Weights of a small transformer language model: attention and MLP in parallel.
Each number is 200 + 30 x the weight over its row's rms, rounded and kept within 0 to 999. Layers, rows and columns count from 0. The size before them is the row's rms in percent of the matrix's.

# layer 3 MLP up, 3072x768, rms 0.031, rows 2037-2049, columns 128-255
105,259,164,175,240,230,194,203,162,199,187,242,165,218,238,205,230,201,202,186,275,168,213,225,164,205,207,227,202,154,198,196,218,211,168,172,183,227,238,232,185,167,195,211,154,237,177,137,208,255,192,211,202,169,273,153,188,225,168,168,171,161,194,251,188,190,207,299,173,258,230,172,206,200,186,262,183,208,188,196,256,223,237,186,243,198,192,196,190,248,153,195,186,179,179,206,184,146,185,196,162,250,201,153,201,187,208,182,222,210,208,215,187,239,181,163,148,197,192,177,174,196,197,244,222,215,142,207,205
105,210,226,209,234,231,216,181,221,169,160,210,189,155,205,228,197,201,251,162,180,196,217,218,187,210,225,204,133,186,169,190,185,211,235,156,245,237,136,224,198,174,164,203,225,199,161,173,273,254,228,230,195,264,198,199,270,250,178,275,198,223,206,172,200,252,219,224,157,199,204,218,196,275,189,219,225,188,207,175,179,190,195,192,169,167,221,184,225,169,189,215,227,148,211,188,222,191,213,233,185,268,235,180,237,246,202,187,160,227,157,161,260,239,188,220,183,210,216,190,201,202,206,205,252,201,130,225,184
103,156,202,166,246,184,233,194,242,212,194,193,220,214,158,247,176,165,182,193,224,159,239,191,210,227,249,201,203,199,184,152,169,234,158,236,159,132,264,206,161,134,212,195,204,201,194,193,176,168,185,210,190,201,207,207,139,212,147,160,227,201,247,181,142,282,236,151,185,172,186,174,140,223,190,208,191,247,221,178,206,163,203,215,193,179,191,144,137,189,218,227,206,195,190,244,209,254,199,183,176,193,267,184,200,247,230,236,238,226,206,248,211,236,196,186,177,157,168,177,195,208,200,240,238,280,205,151,136
103,181,226,206,240,172,212,214,193,181,190,223,225,230,230,184,178,185,176,226,198,156,198,164,181,173,170,224,218,210,170,180,177,206,226,240,143,236,203,209,147,256,219,119,193,205,212,162,232,196,168,192,202,209,216,233,183,220,223,150,209,178,184,123,181,166,196,209,228,163,160,108,179,232,144,168,176,173,211,214,204,188,214,163,211,118,171,202,239,231,127,158,193,132,173,213,225,203,222,193,278,277,185,208,197,252,176,173,235,262,206,135,208,212,267,230,180,243,184,233,181,148,221,179,176,223,178,184,187
093,174,208,188,202,211,230,226,223,245,178,216,214,180,226,183,108,224,174,195,217,173,193,208,213,200,203,157,235,144,161,177,148,177,195,235,228,166,224,225,174,207,236,186,196,256,222,185,184,199,175,260,193,182,222,179,185,218,226,192,175,189,238,181,192,157,206,256,182,199,188,176,141,199,189,225,160,250,160,190,249,196,186,217,218,192,200,219,212,199,218,158,181,187,213,224,232,125,291,174,193,235,224,224,232,230,163,164,171,135,230,198,207,236,108,228,234,203,230,228,177,224,216,214,200,221,258,266,173
098,165,202,205,200,230,212,178,193,209,206,195,213,155,281,231,213,174,231,192,213,181,177,197,178,192,198,204,166,159,153,239,163,230,160,192,198,250,178,216,203,173,165,190,175,163,267,158,179,215,275,191,237,219,203,192,220,207,213,191,204,199,221,183,213,227,197,244,211,211,244,192,207,180,140,211,230,207,220,188,195,227,235,168,205,170,197,206,225,248,160,196,180,185,213,185,185,159,198,210,169,233,175,198,180,166,215,262,234,136,175,241,216,217,203,205,227,194,225,195,176,176,224,237,157,129,182,168,224
103,148,221,233,219,176,243,234,139,184,197,182,227,146,180,236,180,191,116,146,239,223,199,164,193,205,269,191,216,176,164,150,145,173,207,259,199,174,209,204,138,217,241,162,175,135,210,186,185,194,142,190,234,253,193,189,172,215,202,177,203,164,222,202,195,267,191,184,291,251,211,195,254,219,237,192,205,174,169,168,158,208,175,213,174,146,239,179,211,223,217,197,258,153,195,271,213,184,200,211,202,176,223,229,172,203,204,214,148,240,214,195,258,240,167,202,195,120,264,192,145,224,221,208,168,183,146,197,211
093,222,213,170,217,184,260,162,221,173,196,214,212,220,216,276,179,240,191,224,207,213,230,208,207,207,196,195,231,129,203,143,212,244,202,214,204,154,166,193,181,178,239,120,185,154,140,245,268,196,191,191,212,211,203,207,171,227,186,234,191,207,173,211,261,170,167,266,216,164,169,209,227,156,208,221,293,278,237,233,247,229,183,221,216,285,227,231,174,199,142,161,188,192,188,183,205,170,208,202,162,223,172,150,236,172,246,219,234,186,189,193,200,192,184,203,228,163,223,225,190,176,230,172,159,251,203,208,195
098,190,183,228,212,244,215,177,251,247,209,200,170,212,190,165,174,206,191,162,187,251,255,245,193,205,234,229,187,184,165,159,197,238,180,238,231,184,216,200,185,150,186,174,201,195,153,229,195,162,248,201,220,218,186,178,148,208,270,197,167,200,241,170,218,187,170,181,210,219,145,224,231,210,170,169,248,290,187,204,191,158,182,257,178,190,207,159,157,225,159,231,157,167,176,174,217,201,186,158,228,233,216,184,168,186,257,146,141,190,188,218,229,226,255,211,239,203,151,217,184,270,198,145,183,177,182,264,226
097,220,105,185,229,198,230,212,188,208,207,208,175,211,186,199,133,213,199,165,218,209,233,248,184,181,203,172,223,217,183,179,250,192,222,233,229,183,238,212,202,219,171,232,221,236,176,217,207,196,177,232,174,223,240,210,217,227,186,200,208,190,188,185,224,187,231,191,144,262,158,189,214,190,219,200,199,218,180,222,219,186,174,207,231,240,267,166,216,178,184,198,141,193,184,211,187,223,191,171,216,198,213,248,254,219,239,234,212,135,205,175,212,224,223,172,232,246,183,198,227,187,182,212,276,271,168,196,265
097,169,189,196,158,208,201,220,230,229,206,236,173,195,182,245,144,201,243,183,210,207,169,193,204,208,213,200,233,201,173,224,251,212,181,246,241,161,179,181,201,199,208,204,182,198,171,198,201,149,248,210,155,190,263,152,177,249,193,218,186,126,178,105,245,196,163,146,205,220,254,177,216,210,199,175,191,223,191,138,206,189,256,184,220,183,217,179,195,178,195,151,177,159,149,203,235,171,209,200,197,222,243,202,145,272,155,208,192,219,209,205,149,203,260,221,195,202,129,292,192,192,232,243,171,203,162,153,248
091,152,211,188,143,245,239,140,242,110,260,229,194,165,232,220,170,161,263,201,186,188,210,204,211,217,200,235,214,128,242,203,232,185,224,197,205,195,208,150,187,139,173,182,206,176,234,168,185,191,181,230,186,185,174,191,243,192,219,255,208,208,210,122,216,132,201,217,210,155,193,183,172,176,166,222,240,209,200,197,189,230,169,191,206,209,196,193,210,195,184,180,185,214,208,140,192,182,201,145,212,261,191,170,190,155,194,183,253,208,194,196,197,250,242,164,185,174,198,222,173,159,172,230,166,219,190,211,240
099,208,182,163,224,197,190,215,247,159,180,231,179,225,239,192,224,186,243,174,251,247,173,178,174,192,225,181,233,166,187,216,214,210,205,180,154,226,223,197,187,197,216,210,230,182,201,206,224,179,196,195,211,225,197,155,269,220,181,217,184,224,164,213,167,180,235,217,227,147,214,213,204,227,137,255,223,194,198,147,167,222,249,205,233,223,262,209,243,175,194,182,171,142,188,197,213,212,228,157,262,241,206,218,209,143,233,237,206,238,249,187,248,212,205,152,207,189,206,177,158,170,206,213,175,205,145,157,215
# layer 3 MLP down (transposed), 3072x768, rms 0.0268, rows 2037-2049, columns 128-255
107,202,219,131,187,263,166,213,199,211,191,227,201,250,226,184,259,196,250,210,196,212,227,227,242,215,218,183,195,209,208,190,184,131,124,229,191,235,203,147,193,196,186,211,150,231,192,141,184,203,199,180,166,234,217,182,171,202,182,216,156,213,257,225,223,214,159,212,195,188,278,219,161,196,184,205,178,161,226,186,250,195,210,178,211,204,192,191,185,218,236,214,206,195,189,220,247,197,201,219,230,197,149,216,114,191,142,168,211,188,209,170,211,230,222,209,195,221,188,114,157,218,242,130,182,225,233,221,220
109,192,185,190,211,278,180,201,198,186,205,178,213,216,221,229,219,213,234,155,218,201,201,222,200,194,179,192,209,179,175,197,201,188,181,148,191,216,192,240,176,187,187,245,190,216,224,229,205,243,213,209,111,246,233,145,209,225,186,212,155,237,225,184,170,191,216,221,227,142,199,204,182,228,167,231,188,238,215,198,177,219,198,201,155,189,163,234,195,158,207,232,160,222,180,197,224,210,203,205,227,160,225,247,161,219,212,172,211,173,197,222,190,216,230,253,163,234,205,211,196,174,217,161,236,213,173,243,240
106,151,226,186,174,160,168,249,176,196,241,119,211,162,169,119,226,219,183,154,128,207,219,195,223,222,187,230,212,234,147,171,184,258,252,205,176,248,227,277,198,169,154,267,233,178,172,212,189,219,171,233,168,202,179,270,224,184,216,249,213,236,179,212,197,221,198,253,227,189,167,206,170,210,246,260,218,180,200,142,218,186,180,203,197,189,179,182,215,216,194,219,160,208,173,231,191,191,185,201,197,217,254,220,270,200,189,176,186,190,202,185,159,197,199,195,167,195,213,228,232,213,248,228,153,226,192,202,220
107,173,207,202,186,232,218,210,150,181,200,216,213,182,157,188,191,200,182,197,207,175,161,212,230,141,153,152,193,166,202,162,256,183,192,184,184,188,208,234,203,206,174,180,162,255,209,200,199,168,186,195,213,213,198,223,218,234,122,187,188,215,183,234,174,217,264,162,196,145,181,207,205,151,182,208,287,194,246,160,186,209,174,183,161,215,133,227,231,161,269,198,189,215,204,189,200,194,206,204,215,210,224,200,197,179,214,208,188,197,227,120,221,224,189,261,155,192,183,243,202,232,213,225,156,156,160,132,230
089,176,227,200,252,156,242,221,200,186,217,221,213,214,171,233,243,178,201,204,194,202,206,223,214,182,130,212,195,218,210,232,179,180,164,212,144,220,167,190,171,172,203,187,181,177,200,238,192,183,216,212,243,253,207,250,184,153,199,216,188,223,167,214,227,152,225,180,170,237,174,243,223,249,269,209,235,167,210,228,187,197,181,227,208,243,252,195,199,222,233,234,135,201,150,211,200,223,213,141,225,187,188,181,177,143,193,263,168,239,234,197,221,159,264,237,178,176,189,203,185,199,192,190,189,195,184,189,237
089,202,244,184,198,233,207,190,187,177,211,164,127,222,135,208,147,166,167,178,244,221,170,220,212,215,160,206,181,223,150,190,232,208,212,146,174,213,208,238,152,162,193,239,168,168,193,228,194,176,191,180,179,208,223,167,153,232,144,232,201,152,247,207,218,256,205,190,207,204,233,241,192,202,212,184,147,206,219,215,177,196,215,179,226,185,157,146,273,220,194,234,134,171,208,218,185,212,275,193,219,185,148,245,256,221,147,214,208,236,158,209,208,185,209,244,214,188,196,196,181,214,227,205,198,210,181,196,171
112,218,138,205,230,168,195,229,162,212,199,214,207,176,178,145,218,184,211,174,199,238,177,180,195,238,219,229,224,189,141,157,212,225,198,212,201,210,152,205,148,163,249,174,201,199,167,206,185,174,237,149,211,185,198,182,213,212,164,198,171,157,223,189,240,274,229,220,219,165,199,176,227,233,267,204,192,256,157,185,201,200,231,222,230,195,184,198,217,161,223,253,121,128,180,174,206,220,209,215,212,175,196,162,158,193,213,213,145,224,249,267,239,188,215,217,246,148,217,195,196,171,240,179,141,207,206,190,179
095,225,171,179,186,193,209,185,234,163,178,231,126,225,199,230,200,210,180,187,217,189,180,226,226,186,216,179,147,215,221,165,189,162,137,206,197,184,204,184,201,249,195,231,250,216,184,108,180,224,214,226,245,158,152,192,187,203,171,152,254,213,180,148,214,212,240,195,170,179,172,229,198,247,187,199,220,192,176,183,192,199,226,218,187,215,199,198,207,209,194,213,202,172,196,213,195,248,158,202,246,187,244,200,211,153,178,230,189,155,162,215,225,157,192,183,197,233,177,165,247,208,229,176,256,217,223,191,145
098,192,186,159,194,240,239,198,203,158,277,207,210,184,181,242,150,186,258,209,188,148,198,205,248,205,223,220,221,157,194,168,185,221,207,212,193,240,181,236,244,165,222,199,218,186,128,168,191,221,160,245,219,177,192,204,199,227,207,211,199,246,190,185,224,215,248,227,233,137,229,198,218,169,254,168,232,171,166,195,217,221,252,213,217,191,190,196,172,200,200,226,185,125,134,227,248,214,201,162,198,238,218,171,230,193,201,223,223,254,161,145,146,175,176,173,241,179,154,207,248,225,193,189,228,196,182,220,178
091,192,267,226,222,220,231,202,224,195,206,154,279,225,204,155,184,188,218,187,156,255,198,232,208,221,226,224,204,189,200,245,204,227,180,194,194,210,188,216,191,143,196,200,205,218,134,196,182,239,173,186,252,179,193,232,190,188,269,151,191,182,164,199,222,206,184,187,201,207,127,227,162,204,161,228,239,217,195,182,163,231,216,201,197,192,184,179,207,222,133,205,210,161,202,200,226,143,163,195,221,173,228,154,205,220,148,297,176,166,167,207,246,258,212,243,200,229,223,236,206,207,176,197,160,135,275,199,227
095,190,227,146,192,167,204,200,181,197,213,172,221,253,210,170,256,195,174,242,226,228,210,196,173,187,187,229,196,208,236,223,144,226,225,164,162,212,194,214,232,249,208,183,186,200,202,209,190,255,176,188,229,219,206,138,245,197,203,184,226,222,227,222,135,175,228,244,189,217,191,188,210,205,187,164,177,220,173,284,228,157,210,181,177,179,171,179,242,229,227,183,184,185,214,199,141,196,215,226,163,112,263,251,181,156,254,167,180,213,112,232,192,200,214,236,243,189,255,202,282,186,228,227,239,182,257,245,185
094,194,181,238,241,217,202,258,226,243,156,218,219,251,159,237,231,202,224,139,227,226,178,203,240,230,245,177,177,153,185,181,180,260,148,212,197,207,189,229,155,214,220,204,220,212,148,230,204,171,160,204,221,158,174,285,191,296,171,206,209,174,202,251,228,233,202,185,186,233,217,209,126,178,184,231,152,211,184,199,188,241,204,234,240,198,239,260,210,200,242,212,135,214,180,199,192,216,226,207,245,226,226,224,196,194,194,204,183,206,186,242,191,196,203,216,217,216,203,153,196,189,197,170,224,198,268,214,199
101,219,238,237,185,204,221,203,185,204,200,158,149,177,188,234,166,157,235,249,197,220,213,203,251,190,143,217,203,198,147,221,158,215,185,180,193,223,251,214,181,172,226,223,244,220,193,194,206,223,182,189,198,208,214,262,195,166,161,210,180,160,244,186,145,179,203,245,230,197,168,171,256,226,202,163,136,229,251,199,201,159,191,252,202,182,194,165,257,220,233,156,175,214,226,186,178,197,215,247,201,172,210,211,216,215,126,204,235,193,190,178,200,171,291,229,169,153,257,272,197,255,180,230,167,209,227,146,240